config = dict(
    num_hidden_layers=12,
    hidden_size=320,
    num_attention_heads=15,
    num_key_value_heads=5,
    head_dim=32,
    intermediate_size=1920,
    vocab_size=2048,
    hidden_act='geglu',
    norm='rmsnorm',
    norm_place='pre',
    norm_eps=1e-06,
    positions='rope',
    rope_theta=1330.0,
    rope_fraction=0.75,
    qk_norm=True,
    attn_scale=0.177,
    bias='none',
    tie_word_embeddings=False,
    parallel_block=False,
    init='uniform',
    init_std_qkv=0.0349,
    init_std_o=0.00582,
    init_std_up=0.0349,
    init_std_down=0.00291,
    optimizer='muon_variant',
    learning_rate=0.0016,
    lr_mult_o=4.0,
    beta1=0.95,
    lr_head=0.00573,
    max_grad_norm=0.5,
    warmup_steps=113,
    schedule='wsd',
    decay_fraction=0.763,
    decay_shape='linear',
    final_lr_fraction=0.02,
    batch_tokens=[65536, 131072, 196608],
    max_seq_len=512,
    doc_mask=True,
    train_tokens=875000000,
    max_steps=6915,
    dataset='wikipedia_en',
)
Each number is 128 + 24 x the weight over its row's rms, rounded and kept within 0 to 255. Layers, rows and columns count from 0. Numbers have three digits each. The size before them is the row's rms in percent of the matrix's.

# layer 9 MLP down, 320x1920, rms 0.109, rows 15-87, columns 384-575
099:139115151123173160125092147143129138129149152113118145128134132118126162081137116110157118101149145170141143138133123168149124154135125105141127137089097160146168123148114133097093145141136142117154131121138111108124164165110130124122124112111113109149111164128103144166135136173144113174093117140125101126168158132140129125101141132090142132114166109152125091188125106117083155109087121090082153120127106163097112131133122123133114126179146126113099156102198153144144145144136129121107125118116134134097072124117110132157088174107154147114087115109089144092140156134139133123
101:135174102127085115159107140141082115153121116139183130127114143122091134142136114091081149125131134141136115137117131155094146144111162120109133147125140114132118106185148120094150124174184099119114117137112114114178114099136139143146136122159134125140105148136109143180111105081132182121135144082102083123136144140133128154096152159147131122146127102120100120148109181177107135114081143120121077190131170126165142110136123111169116127071133152142126177118126141150179129165111172127154142114187131109103131146156158149138101154114138170118142141125124127155147095135115135110
099:107161186078132141144123144147148128137107127122133118129113125134159120096135127118111098150138151130148143171109129111156130127133131138129149114164067127113116112093128149132107124117110149166084125118131096125094113138119112109106153139125121115103177148105159183125115115137148154118125125132160125128111073166138120133158138145088080125102109141189155120172100141153137147114112119159087147135132088170126157131118139122139129115111178134118149143114140143163133100117098129118093109162121116185189120149117126147122164149128116099126116147106123114120131112143158118151
101:123117124118175112141182117180109145113125144118183105119112090123124134131124105134117127092136124124118146139121153110101119096144133126128107114166176110147085135138126142128162153113111146131121134116152149136089094100129109127100129170127156151118162126144147089126103140103092130097140145106096130131152140113148108106106115166103101175123149102137093099164119142105075061103101096144127153150122157145072116130131129158154114093169130153154123139100133169147151086118149108111107114106137131133124115091137181116130145160114115142148156100138119182106130111111151163113
097:119146081133149132136117139147096131122141104119113130135162143169113169153134123122163145098140093133100150103118107111142075144109128166124132106154134121111133109146155115130163111113126149117184112147121147143143129113065138128132117135125131126135104178119132139081155095111095123184109103120143074139138116115145125162139140151142087107128117076100141089127099140165110146100132149119120100157100139112157123087098164146155091149172108180128062104118110092126148139132128120129149141087121117134163142090158126110131083139121082073159101134103095097117187168111117134134
104:104139107118069131108106156126102140143108150118147143129112150087098103125156146095086089161114124131105092125171143120115127086091160132121150080120089157166107129153118162156146143112121168155114135101175146166144134132137106143127110099105149163124111150125162144119083126155119143145107112126124108124129128097088144130112181088117130134114120139144124132129145126071105161077173131107178129165122100121138151125100101170152068161101083155109129117101144114067111116105128068126124125107107150184109137138125126102167126166162100109134102117121134134119132151123132122169
097:140139082124139130132134109131183123102106147185116111118124153138102153129111163153148131099148131110155114115114206104090141107133143129080137137079121155170116140156134139108180102125146125112108163104142128179097142139180122123106127147138076120154150107075090125126147157119143111143150121130141153120141159158140125141166111129144171147135098136129112137144124105116135094076149129149122140160094121132099115084110140148130124139103178148158107103163102159161140090126125148103161151148150124126110148120092127155080151129104162171128116162100104081154136139161121165071
099:151113128108117134115109126126127142131155143121147107108156103140166124108108116084138172123124100148142114130138135112098115102115130186110129129145164125131102146191151151111127136126122099114077115155118124112135114076155145105122148168128121116133147153156094151124139106124170101106168130090120100162122093124135099229117145105121169112094101093112123126123159152117145173107113118156089135095136126122129166111122105125138152057110148117117116102141109093117130135102126111163108147113136100138128146098114177075147138092115129143138172164116124135148088141102113137106
101:107121138170148101149113131149127109165164141134116132149147128131104136111142127135152131094142107110132175134132118102161093110138093094140085085143157158115143129137123116099104132136144096136113126185096130111141154115134095145123097073136152105108160157154137135159143117162126147137151106164096176116153146119079191076105138115129125097126116117132123127136153127057119093124129142113157126099116122174162086139116129109093148118159118146124127135113133190131127180127131128103118120106107128133130121115147102116111124160105110171125143102123147074144145148038138103152
100:112096165141151096105128166139173156128142149110123170142123131172122094078146191129123156106131170171117143159138135141099127124111190098109111147129150141166148155127119125141065155154151170153101097110113108114086136128122117110145153089161115126102156153116093076146139123128092101115146144140137114190127102125117104136126113163118141122126133102153136088116139116141135113151165159128149149122133108165096128117096119105096127108101152143067113096132076114113138132125122139122111103145109146151152096120142104129102156133135113113158099156140141137112106149153115148138
099:105141107121108164127102153143143124134124134104123134150139057141157122164132133154147146150080132103138166116080118139117099154102139122116124087081089085166186124150112118152123125150159150114083132134151152079138169119115115157127128113115120076096091122114089169128175130132133104132130117092091078154171141152113122091095161085112135153151125130149129114138150124078155167143168082130137105151093132131156183153155154103133121163173164112163110189134159141148135159152127141131154133110130132113139091106138128113139115097149131119101139139109086127126080147098127109100
102:100112151101138155140105095078122103138130148130112130129099129150130139080125172119141104128118121137123130086139152126152166147124089136097095121135141118099149158157136149148150143144162157142084088162159113123117126115120112096154087101100103129101168178128135122075097083101172112148100148105145161127100162142162117163117121106124141151120133120139141137123100107094137124108135114161128109111123128133183119149128125126123143105137133118114155109108146123158177114171171112124093152131116148151158171120154156135058148159138129145125141136140135121125122129123148145142
100:134116155140123136117091096139137098143169152126134136117163146099124142129117139120146136113111132090110101059118168202125114104115155092104106100093120115115106118134148105140086127143112139138136135117131121098144128127160111119122112138194153120086091128117123147159117105150141144152120151119106140144126154135137149119126094111089121123133080072114120106120108129119125134079137148135124167127162122176158107094136114116098141128127156118130102123170079158157135132126104134159156075120147113138138095122137135122140150124150116133159134161158107147114076133082104147126
100:127132134121093149134074122136137120151145122158111124139094132104135108137103149133116133134100157149166116170171129177151085080096123148121113167094115120156130120104119109114091120144118171093126116131118163110115148174144159137130166146178076139112094107126123166120139107093171136127132109123143126139142117060118101131131126103123160135128148125089099133150136118109105152109097121168101121152126133132151101137082167116114139126149114078105094154126130103112147088084130107094166132131065136117113072152127116100119088165173112138097146120103092069110125113161150115107
096:115143152132116131076081153108144131135132103136107088161125116098089144127120146109152166153135135132153116130142089091101171129120094173126101148127112130106118109156104126162151178076155170147128083143115183159073112074128136167148124175084150146139129135157100125136111111110143158139136136122127127121135115124136143129158135153132159082100120096117143129121168179112095121117134077140090142123141131162096128089104167150146113086103126130135165137128084115111107153128175095108135076092107151164113109104126119080130123104121111124095157143132073166117120147109161109138
096:117110164120160098127112082123133130137125127136137132119129075115128170149107127113139109105132139130145103144105119147171115109097119116117100130184147125139115125117124156140095076128100102142130186083152131136127139128107096136113114158101100152122106119140167134097123160123149119175120175154158127145143157159111121146152121110145107122126130134154130134107126135100133120135145170096135125128148085158110137149110114100120139105100128158109143094110132104112147110143130104138116112118183107118077137138172113098096143078137084111067099103132107140124107132115125112108
100:117145126087110115141126121125118118094131147078120113132129154135139110132064093151104182111142093105126103118118133122196155128142099127125077109129078112155125097096137141134099125188131144128117113147137098094124107143147138173098156098100108164135147109090146124110098135084133148150097129129132135112154095122166140088121092155142155080124174116136125131171114121134095108115159119117107111107130140135094122141091101151122105102094129119121137123107145143109100141129126119116130129108190126121148192047117135153134132138158109077101128141127136079143120137092105114141
100:136098149100112137157149170147142115122131134106139114161108095095129093118136129107150104069104123163130123107110113114143122169087131083134151140108126125094109080130101120103098125167149108134168177125153153160118150109088114144137064118138155124094133105125107151092141086100149159147063077134126141092135132131160130140150127110140121112109093106171115115120121112145091134131136145132126142122137130132168076118151111112118129117118121139153166098163178144067075132110095135138100133162111153091112099114140157122122097114104150126162108100170118125078138141131108132065
101:144129139153172137119139123110148132069143116142132149132117163104136174091106084112115147138144112093113083103142146117140132102120117112098116165165109167153100133094128138125133156152147137135099145132118124109126100158134096126164123151106133112121105162131136109140142161105132130100140145120112124146132123127145171086117107145098155124123080124163160143126157146163160113104166117142123125139127113168113097107146165166125142104121068132148124124144122141121181106124127114095132122107098154119141123101118131147159110141150129124129145132169142146167135060115140148172
101:134116120098118128087123117160172124132145132122133115133141155112101164102118136115087127124155139124125069150123137125135149096163131144164160106121098119157119163119199161108151135164143151090140087145093140088129155130117113143121102131111100125107103144153114114130141143107106146160108113156100147165110145099095125148172117129109148100128096139125162122155125093098153110160165151123094154108138102156126127132142124150128151099127146139135113162137113112153117104109135130137112139152149124111115087120143115147140098158165149153148128109098104136139129102126152160106
096:164120120148152146114178144146102139124099114160147141119156153105159140114151114129136122135136141116090085173120132144126113127144127166167150142124118139120111101170168144134131144140118135076126082108117134145116128138130133130125118135154144143079097101111152105147115135127097147141103152099128142132139129141148112110144124128133118148142113107144146087119134126145117121174122089149148115079113123130157104085096129145129118167121122152122160145120095132134081134150151132117139136139109084124161150162128117128064123102109145132131179127120128123078133107138117134150
099:121118134100162150102148127145087134125102123135107110127156090152122092121144085087141127188134119161091119134154130117158101136143132131163100114103140120117130138119148138124135144121137102108173139102066155144095110146111126173104151100121132143100086123179117147102143126151136110118150129105120138117196136113098136142130135148131151166081098117082129081111116135109125153110116092150120100113088135168144128100100131124128183118092131138108130148210166137128141090116167142150120104088139107107128122122148142135129160125094132135177046122113118083125130135170152150144
101:102111111135126111124132139149140065074112147114140134145169149142134112085119122118183153134160140155131152097153141078119154099157134110152129153110135158100120160127108126121118139118152162110146123086139093158102135128092120085163071135102130146119151127172132158177151131127113131170113124142121113135099160130106112149106147131106131117159151161151151115139149111123130104122155063115129102093159104139106136144145096134124140183128146108127115102087173109110138099106088086164122126135114142119146132103100144125109129138100124118101120147138110107138121133159118187118
099:120149124146130104117178194163171103116094132156119176153124127141139133145153165157136123123084112112148160088150137116145119110126103087141108096174099087149159133089141081072094121088133168138124152130167150146131153132151136058141174125117136081106157111136118183149147150138143152148133138151132136129140127150114136122166094111109093125158151133150133103127118126144061150147110148094149078177144104133100122132124101143145142141170135144132119097134078109117152129119138080118165139172119102146138115147116130129116163126159077154149106118086191144113129141146146120123
101:192146131128142113080158119115137120145138128142190112130111114147131081105136148062096152150088115118167115137144108168111146099058136146121161134107136140100120155145132129124099138091141133083081086095080123127143122102160115089129129093135134105176133114122131136102123103111136142131130129126141134148142085158110116109185109145085126135136125175070159154134144143134115112103171127097140119085123128120108166109107095141132145103110113153173164099129090129191152113133127110168107143099146129131188090136142113139151161134126154136125126132137126121146153100111102129102
102:188146148120070098142110099097105158107142087130103083112102163120149184122165141130082073127132146157124126076077143119151119134122103151114150131156118117114133164138145133122145118151107128141122139128126135148127148095172152139155135092118139131108123146107118115111112123127109175111135099118116154126158085119160149130150127079126096152125127175120109140108100144142118116119132157146085132140118134126151098144126126133174115121137116147149153160074148149161121119107112143066174146158112149135137138119138128089087145146124181146160097170178119096125155166163125147125
098:158138156178146149155127088132127062183102129140128153109089131112152126110106150116073161126117150139088113115125130155123128153156093091167140087129143103120130135112131127106166146145142143086104126144109127198101156118129177169112138101152109127201132099146100090122108134109120161057099107138125130110135133118120126111171148128149111150184113151102142117131079120148130109147139086112160153113176150091117142130097109153120116174128146117139191163171139109085142109115138105097139150135106140117136154079088128131163121109139116120088156100168148103100125114146120139113
100:151098130140145106122133114137133141110163145110151127131126107126117135127131151161134128103127133086139142126113114140150109145171154117149144131121114098148120130092125127192158112130130125117086086084105117147139135139115135129139144077133141138088121136135158143133150126147147206105119131158158132078119085158104116153159143126116133151103111141130117068124199140156101134132098101153136123094145105141155135095099120109180128136135086118142136137133106128132129139132146138106090144088186091070141150121123147138127120123109138079147129146145110122120123138102118136157
093:091159123122119133114108105141148129146169147122107122126111087098110113112123087146179126114190142149115140123159160137138182178093123152101129110152143121112120124127145143114078139110137131130086139111159121141124174086118143128123090119081113144163129137156118161124163097109110102142138127127153128117124092142128157144118137148099111074076191162148098170086104140080112124151126088111130083145117151150121135153129151090116152174127117080157112146147179166116099140122116132129099147107166183144122135131120123128108113167135122081145135152133135143133131111134113095098
098:103122138143079114110087107092139144104086105114129154140125095128150123113175122118119130107130115115133097157139171152113099109119127111132123154118120122139158135143201099096109108112134146132100066140158112117092128120168163120144129124089139118131158098145155109138113154121144105117138151119158109131140150128137130145118133124136150198146116154161109130096063115131107144128182127132122164092175119103117118149121130173138102154166132119131141147120144103129177111117097136110096130104108105126177136129124117153154123148113159126108097113122114119117127136124156167153
098:155147088127166153118142132111154118111111127152136164138111177153130115148136116107146141122148164099122121122130117135097118172125109149132130154141108144167136112166132130121142123089114197141137117172103134146122144091132093126159122122118100121130131171117143128129114126105159117126105122103110115098110159179141137160170131182107150134113135093178149133142092135060109137156073104140126100092140125139125143141105098156137106129135120157145098134107138129126129119135079101149156161177119126141160120074142111107108132130097167115154144154158114119164122131139163164128
096:131181154123135154111116101102094161091145143169089167121180153126104134119154090129143140121120116149094183099122139143105119115131124150097150156097139142138135186151132106124130158077127154091126099138141161148136088164115091158115126080142105168089150119121150111100143122144130132135135130152135144109135156194136144121130104107128134134114121144102101106141172166134119178130198134158141098158140149142091125130133150136124139129149145148125131166128138131160133177173111098099147153127123147155169099091080135148141173133146151148100144133095172126140143160105136101128
099:135133113172176141120150132118139144161158148132163114146109171143142118130093119132196152144161151083135136141138177084113175159122107150131110135140115132128151173118163120129118144154066127100141114125134148131149152152120140161113109121143158155131102144119117133135117170120059135182121089129096131109079130141115122155134120099107179127068116117136135176105111120114153145132155156119130132075151137098067137133118138117171140135131136171116125130132114128122131150149110143117184087082162111136110127098164111153145137080148178120105101137128157105131129162123138141100
101:133151103139141090134152138140106162135174129140136160113101116094122149148115134085094142084117130123142160113111137163083150146126149100099161121133104104152094171180128117113125159159151120098121130126104148113167137140130148161121148159136134133127149133105116118113137117132132108090084156103108137138168108104117146077128098109130180104136169135082075126113131150142078159168141136119162126126098123148082138120159134117114142115138130148130099109085150106148129130124143109159108189152107125118132175195117146117075112134154118095115114122145123144122138135121165139146
098:145144146138101089125119165122104068148147122114088127094133136143123160141125120167113152161149136094120163126105122109109136165114131099127078159156121105145091141106084098142112113123136161126104139078119140104168164164150140112150119121114120111143148157122113118143133088118121136189125094122121107128109108095126113139124118181100113124109093120136106108079154174130123098165154089143121169125144142100151140118144123184178157152154134088100114092096125118099141185134138115103095160089136117108110138171116094112145098099178114118153170143100124143154151125153133128151
097:120095095095085157143095085129161146071110150119119130151125104124130089072160133153141134140111140125112187137131125197097109102120118154127085112132149142131108113150093124152089188104126106156111150166115134111152099118113093133107074118132127135149113116080110088125158151099155095100106113153154113100161187157157098133158129123094111135168057152121108154151131167108118146146113097106129164161096091069069149122109146123127129152152162105115110140076135152116079089158126090118117143141130150136160121116090108098150142137140121135135128159139094096153133123150150135111
101:100136124120190126099149133146127110117129088196137141141129111151124154120115150086139116167124135136152115134134141181114143106123132082113114159081130149128072163144140156130110138140152114094074152111172111130149129122101122132105127105103132106105119143150099194096129119086147133090148096132111103123119117142145098112133143148131174094124139130152135127135073136140136131145141147162089125090117098148121148141160098092170154114103130140086116125148170132124107091107103151117071142152126130148163133125084145177098087139114113172143111118110153110120123081112129162150
101:236130120134114129127109111119115120125129131144153124179086118142084185121118111128127149132106138147120153103111154152136148124170093103160107153097094137127151131102120177118135127119075151084141148139136147107125111118135135127163092168092134129105126124126140124140136098121183074135093131146151104127128131111107174104129150172158119133132151089173115106147169132128112114054151115135126159117172133136133152130163130112096132185113173130113102187162163107121158137174153076134110120144129122126101138076102142128097132152128064087109140119115112118137149166122122102171
098:144171174173135128142136110132125114138133146124157078121097130149143106158115110144106117136121139101129132123141099121116155157096122084157147121123095101086120141120184141107150097163147159132106162123150133108145119164119092092148151146132084145129181124155154113146115118083126106135129124117112116145098099119110138132094119150104046108145165160168123156131129151137162098132177080118117178100107102132135126110130119144160152101127134092133133130129094150153119136113169172116118145155118145106137138135116134125127123143150148118128104127163113152100115114180113137111
103:118158134130118104139126135133127108115155092156151097147072119157097136178170143125126137149134134101105104140134086118104110123142082155103126092172091133114166131116153114091132147140137117139151123129169083108132084108129121118121152120135095141136115152129094127175147137096108094129140117120126136146125132122153124116106139120092102121124155094119092174141091102105120153163093164115148106120130139108131119088086121086116131136147112133129157144122059089107123115097107141173140108131109094115117109114140105088127143162086149089133139129091094103112126109078155116162
096:139065137124130152164128142081105146137152105155120126141132148135149122159136125151131127157123149120098123146134131068138170122115134099102132125110142106159121134128126100138167164138107166143109141084084131143102131120121131144123146150128153117099138123124094105154186147134154105112166126168120154132114140104108108101135111165111119130088087102118119126143148072145210092112129107137139132116124099132158179104108094150096099112103130080097127142138176127138074115148077136147173134127155132150101130121096117144079105129148114122158148156109076131170137145124139124185
100:155109147171147089154154130127125133121137129157161128078123121093147109123120121132131141100111136122138133159120156111140122162112119123142122138163104124165108089107111110161087094158133118137131092173105098120114139081168114098149087118145148133113134170149142118118102148088163119135147162140170114129143141174127127145129110127114110114142149109143179128171112155103095129135137099124132126119153171148151129111115123059093162157082134147115142158136122171122152132112138102131129137145137110129135129135146137146124142083103097154104145158144128106155125080157148133132
099:127119119132113145100113117067130164132106187099122125137087105158096178132142163112107099122096167129125086164125152139093178133131132139101125121137117140093097131153160111145109099077120131108106122102121141096147143158147112105116122155130108128122125110133120123118111163137115159119121153155150142160125089123112107148117113107107136121143147133134140127132111116146113142122106159119154134120156115145133118112134157135137128162144108108167113167129182116132103128156132119151188083092153144112146132153110131112102116103128126140162156138103121115104157112080126123128
098:125109115120129112162098088142081147142111104119167151133128094183167154111172132127109152091111154147150125104175135102099154157080100066116130106175111154147108129106126112095126172125140175148148118110148153136161106182146162138125133134129142063113152157129092158110125129120104142093154091119121155126104131128160181121100148154155100139151131119195170168128106176111149137138081131127133111103109159164142140117146127107143163155128147098135130124127145148107130103110106150101134183150149131121148174138163085114127142177156130156173128173109144118140135117106140144141
101:090132125120116124132139144125121069145136111138151134160147115105162113116147134153138102098174194158115131127074105119128110092118139137144136149171137101155121148101165137123168093129129135138100155129147148142113148088142151113140104102169138100158090136117129145097125134132108167143106135068116064150097146162083104106157121144108129160122093153122153126137128165094162197127190132097081103143172104111132168131099115130157159149160101090137125124164111127143139127152145151085072150149102134132135156122090136071130150175125164145121180152103136104148147127160206098095
101:136130134115177164091140144137155098059100181129122175127127152134144116164137156165142145119150118121181136106124140133130137097132140138099144135110151110105128159122117148114125149088114128138133145130118133120104095156132166115150133128138087123134107129117121153091120165122143151137123096153155161099148140139113152150131099125099157113169131121144115095158138114191139159155134120126112139099089137158135104146150083159119121123150135080119137098131120128126167135103169112145119086093128101106126094168178104110162090177118087108137105128106187108132131121110065125131
104:167157114111168110095177134092094117176125155135129154157130120163094093181081130125091160119131115161146112124135137140140126138106088127091095102077142099132128105097095097146181118117131096123141171145116111137146093111157151140110170111155161129120140122144114139112128117072137120148135122122171092141148095097115138088113111153160109135129112180138116154116116102139095121134132114156166141154109142153138153143134179139152142148105132137129112124079112119136097120138124138082137154104091134182138127175157066124121116178135089137154145175119133105075139187158073185100
100:149108108125126122117150146168136105109154148108126170164107102131131109120181153137064131138112127102102108177109145125132121160127137113122179101143097146146104144076113137157128116176111172087072113117118165130121130058118154134118152111166123163137122127100125099145116132130135155132124134130136087142138150126136095121121121107123136136157127147108126157150092107121117131109148098092159142123125148132143120098152091126113129083141143102154148109127137126139117154135197126116120154162137152072138136111061087129157162130106119157125136115106157117152163133093172166102
097:144134126154127140072102116170160161144182097094141116111118149124143129136096176126117168152166146157149091143139160118165114151109113160159096119130114150105178146159143168187149130141087171165092115136101098149152109148091129133116116123087102153109106124114161160155126138131121138169083079154113103130149144136146147121122132105103063122167125091114149168142177116133137082154120127127133131067115126107177131156107118144116127133112110165104081143148110181129129072119146129129119111169128137121086079133145123112113107135191173142082098107120119139115150180118141122096
098:145139134143144127157140097130164136129114096127123095116139099138143133158146112130136106160152112142196148156150127128147141128155145093132104102119138133119129130136136117124154119133098081116171088128134135088166159134134173138148113200173129136118155136157145145132140121135145165142121120160162126100170177130114143123128105133141095137123131122118120134153125120103161135119116144163195115141138127160119161149102116133157144162197112150082095138131183104103161143138089143132134141088120120134100126129133134119159118122113154136150165125134134120126189117113162149129
098:116153157137125106133164084104138157143191085129164103098110118125138121160134165135117150120115125143132154133130151155106131144145127162099134087094120163125124124160102109127117128111157102149141152195121112152111133134150043157101140106117119119138128179129145128096154099154105150163143136105130146108109096130091120119103122134102107134136124145141153129136134157145148128105102155127107132150135124121119075112126127152103125152148120118099151116132144087136144145124154152137115109104100120145140152146129145112157086195133113140091174094150084156114140152126180132134
098:086175158099134124123097124162102091134135119139154097124148119148135113117134139130135127147123105105155107134127144116131152131132152136118131142114106133144142119134166165121106118129157131109134077128121152114118157135103181082117106145153113113170141148120091128146106127140113114132130117105124142137085113142119134111128127155139113134107133125133144184116153126076087085181111108081127126136134150129137137113150130130120126124123124134098168143080100097149128099098140119139143129158170186113113078157105151151134128142090126166141090127130112177100139145111119148120
095:125152172155132089111159146133165148110083110142140133123123115144153118107106126138170137088126118111133100175178173123154139145148119143161166115105108128148110111145114118125117122144064120114109156191163092091122094091116125102126142194121081155114098104097166151109138112153127112107149111115136113186112115147102139137140119120084116119094112119120163120126172109092126080148084102163161143118142076120137134096144160095124149122132077150092123122137112096157135120131156135136103129143107102152134183108063124109137097106105132096123182114139141131092154121166101108138
098:126092111108115168148101089139126136133134129111129144112124111116120120152145139121148137121124143118090092150090153078127114111131156137117060138145121121098121126129117110090150148165101133179172120137099078104144170125145144109152119167155126146138105072122096140135090156131105186131144097160068178136075136157101163159163114097146109142101130142149098129111144118091131124105154110119116136116116110170113166140168125123109119043123105152148088155103158121115133128121127071109135138118173110135192143116112122146121088130139124116122138146119122119143128086124087132099
097:119123116125114111109110145151127076113108126156182160132144045103142155111132130106083141122091103146144120154092140144127119094099119172095073148145121083151155106136099115089121113132139160136137123074061080150142153114154139102121121131133126131136132101151118170099124069138134134131130130098098125124123107120209124101131140092098113155107120138068134119118122145130129104161137142118135120122102097112102125152112106113143167143144151125151157122149162169081125129137112072157100138094117136087146123110113196084082089095115116112091135135111108143144160139122126110166
100:106117101146137108094144133116148135141115110119135139112110115137154159151167130113121147167124095110094110150172124139144126137158103095118128140170087138135127121114122167142113126142078180106140141100099140126124143153112183080144141124118108135104154129123156139086117131132176150122115152156131115131118127118101165148112131118160118098125145102122149158145097085123122109136130102124156110141153113130107143090140099106102124084131138105150100134140130144084168162143090162128113113153166115120152109140140124172118141096141123117147118136100119114149116093126101105119
096:150097137139099108095110157108123151129077141118151143125110133155084109106111094102141118108113112103102131095124135168179094128159129104130097126117125133123112158120120115101129108130135086132120127137139149119117092123098135129165148131085125142142105128112131131140103120140146097160117131125118128141154132098117114103140156121088084132113166165141144137127133102106102139107129141100154137111160097125093162137139120151161131127153134132107139130164091157140096122114136142099107131118154147164116118100128153124148156089118096133125097159164150130115126151146131097129
099:150150142125125127084116133118128144109095136051130106091118127170101169150121108149133093159144139137154124099158119149080106154144160115173090108144108126157145108128093075108074126129109145126131158115132129123121115126123119127149151133125142142126068139175156067153100127079098109153169111097156118156146124192175160139071169178161096133107117127144117126116087110166168143167095123116182124146142133131128132068152119160148140127138152121107149106107148122104128131130151112154121093114142153113115139154161171124092115148130136139134147096106115141166130157092129143107
095:156168122152115096135108148130103172171133123124142143138123122115128140156141109110127148116097136130119128119127141169120110127118142111138116124133101160142086138165157166148164120141108110113105113108115139141151155183144106123088143156145153137186141116129167134133105117132152115147130114158126152101162124152118124121136138123111123176153103166114155160173145133112126121166177155127103129093111113133150107122175139100169177126133128117096118117141103094100072136143130085132204143157074102142114169124159117119127151125178120141134107157161102124097163120111109130157
097:159167116107107118145167150086141174169134140123137154080092096099124156154134115100134125111143085154150118149115175146136157166151157095093161145129127142126115127112092109110128136134096164133131092131154116128182167139132131145145148125112102150159128134124143086167132104151173076130132117127075184134122117138134154131146102133081148125131125109142165162185129122117103082159122119120086138143120144128126164118135141149091156121115153142144132153089124127120092121096114135180125133130120104121098129116136116108132122070149155130104109093162093134106132108159089142137
099:162104141123128143086128125100136125122127094117160158117166142118140172152144114102104130130102102143148119093168118107116152150116106124089135107082109145139136141110153103147087145151105067135127108108153099137142150166136115175143088164092142124130138125139130158111116096133134153154166135094143109109147128135140134085174107126137129180129141104130104129129114155107088144145131074135184125167133120130141163095105124102127139164127141119111106134140148094200170112124098167143119140113127129156104085140125104128117084133149152141133115146083113130197108111120144185151
097:146109145099091121175101128086129122080137141149124118188132135105134111119080107146103128137136149188100129151101141147144108146167103157109112133121167154110113124138167069133156134131142140128128139143109146120142110112178138112160147128116124131082140165151163149131127117123144187106117158097164147148105132075131125138137182151062169085127142146142074136103158133163097118123133120149132109144149130132111169146104108127100117155132103097124108120138136121084131131136105122170138098136135074178137096109136140096118126141119140093115148118123118097111093085117133130125
100:136126153138127169121166123089092151135130117134135115152135145094117127121084098135140150138136075105160142135108088091119132122124151136125098146126163110074135097128155153169142108077070153078187106139119110113166126087111137128146143115160126095133127141109151132114097073125118084128132135117143139104121143134108139150178120123138107113110112108124137145142140091076133094095133159080119116163118128078116107158174138137137160116151133126140157108118143146115108152144107118133182127114127156098069147142157179100115151137098115193162134164162121146119133177130156132079
099:138061129139114145133139168166144131158150158159123130122137137108114112095115078183132105127124135139116132191116113155125152146123126126088086148141114109138125146148121102127146195061148112109115137144196046114117099135090111112088132091175120154125153155151202099135114137119115149137126133111120136164116117102121073092136106122119121143103117122163085150091145132158107157142114175124145119138107086108168149131176104107162128130081158088148068136092136123081126133111123136167127117103136094119135108103163136168135128146124142135144145105171084129127108150169128102106
091:186132079145111100100135113077176111182150139154136119157128104097143125165096107170164126127145123133120138145116123097115132117148137120097146100099114131145082177143115102134149113113104133117138150110121114116155132082137132134139108103163114115126116105114110111140163139155172132126140120138121131125123118100137128148151104106095142104105141143092152138107110133105142128130139128178119099125122129108103097137141096124117119130143111126099161079157122108137128157141145128140109164132148126109129103147175133135147108107157164146117129142096129191126128154080111161122
095:137111126100124144120141155111163131119187117166108118135154086161166144133127123134132103078144085136138131115092154134129118159113134108141180119147151096103143087141164102157128117134126142137150163144121085132118174160138142163129132150127140142143082129114084150150135159133129116141124124182130131096165104116108188140088170152134107154086131148138117111153146145124092098119107107158180134125137078151124110043146087128082180130122122128131143127165139120138135122123135184105164145144133117129139131145127120134132137119100131129128144148173114089132131154096126107109
101:163163131170123127131146156112108122122141112148124121128088107152112133154143150146134141132170123097073152136136163130099136149136131123098114122143120100144100072140141093108149102113150131129142132149139140120114167087128148125111112157139103150152094144071125157151129106132127150120123189140167095127155155107155095140150146107116133135153163133115094178126131150133109081148181107135130157134113137091124136147133123117130157116157104176139148168133158071079172074091130132156130135098146125152124162181150123100144157122168117132157078155161177102099164119142166149134
100:140162171105143124131157130106150129134127177132180135150158125142137113092135168183121141153128106114145133126165166121134099120153086148102144131115145115120175128098100096151118147104153097117146128153091146149090111139120166133108095113073166169094090134115157136130158142122141094113119152141163096147124122116122109117140159129104087136145131138119168145129124112120121098133134133130123163142141114131125100138055112164167125108100163118127135173112132142154109141134119151139114113161129172154104100126119094098086099159113114104095117123138129122199150115163080090133
102:098113120112120171126102158151162121106091123143107155140149169140088143142137103140141078149153148139171105141123187148081078128140112135133135081109141122113140090166125147133145144162121128160076113123133135153115119094155146162127109148139157128135134116136082154149109168158161153130157151103154085119158087119163151153105144099127174125141149096132077146110134114131138113110144126128146129123150110096125134136061161135122170102187135151124155129130137131151072103134132091118166123114126119110119153121101144133143165189161132162125158142124134133123114147130130121122
098:131122143164119138126128115103133138147160127126122140142104100144141131121166097151121087127129087127137093136074142143133154147102129083110081073124086101125111114120119128132116103160131135101128131102109136127144134128146169102141075136126145147157114103145108148134182122117119103135132101118150107139144143100183165146100135159115118110098100132090121156147157105135180117127134135137099145143190151099116135112097116145125116136082186116153111168156130074168144132130135128127135113187168133149110132154124144122106122126160119133162140152141112152130105138135145142117
100:126104051076154121123110118107180132154136142127109155077106133165117111086162117163138133153131087131124119124119113138148123097084097085164117123150124136128161140135110149086117105110143160101144127123181134151127152155087134145131159149097110128165110121136120144130099095143158136113144118097093130144131121143139114096157161120132106153126093107085154104140173118151129124151184188166117086137111125161105136121118145161094105145174154110099080151142120129140151143114128128100134075145093136161140138123166137166150131132057123149143120092143084130120107166099079150114
100:132117156150137138180136127145111125145137098121140118116098116137124130143110133154118114135132156128136086167136113132116122106100109081128111127158133152113112131180171137082158122140104145105143095117158138105135138105127137143112101126138117089137159105110145148129155108147126172101136136160148118115106127149106129160114163105133107132135107164127146093122139131135140144164163128159121109072154118151125166130202118159122186117140132146151118103118137139112130106190141153129154120128153093157170098091148115125110137161128188154136118100147118121140106163129158163110
103:135113118131143151103186120148124142128118101129185106141134127068117159156135092147135115158077132092188075107144122126104117125127167132112118135127135151156163166128120128150116185091128119140121110132164146103153151133131128086128118164133142120116109153121150108113152117128122153116100102107143126155123149112103144150136140126130173115122122132165075121118106085146093079159147140180144151097078157139083127091110137170125112124139106102130108110092134116106120118158140187167152118118140108138130106117168112114145130159138118141180158112179164156084171112106136167140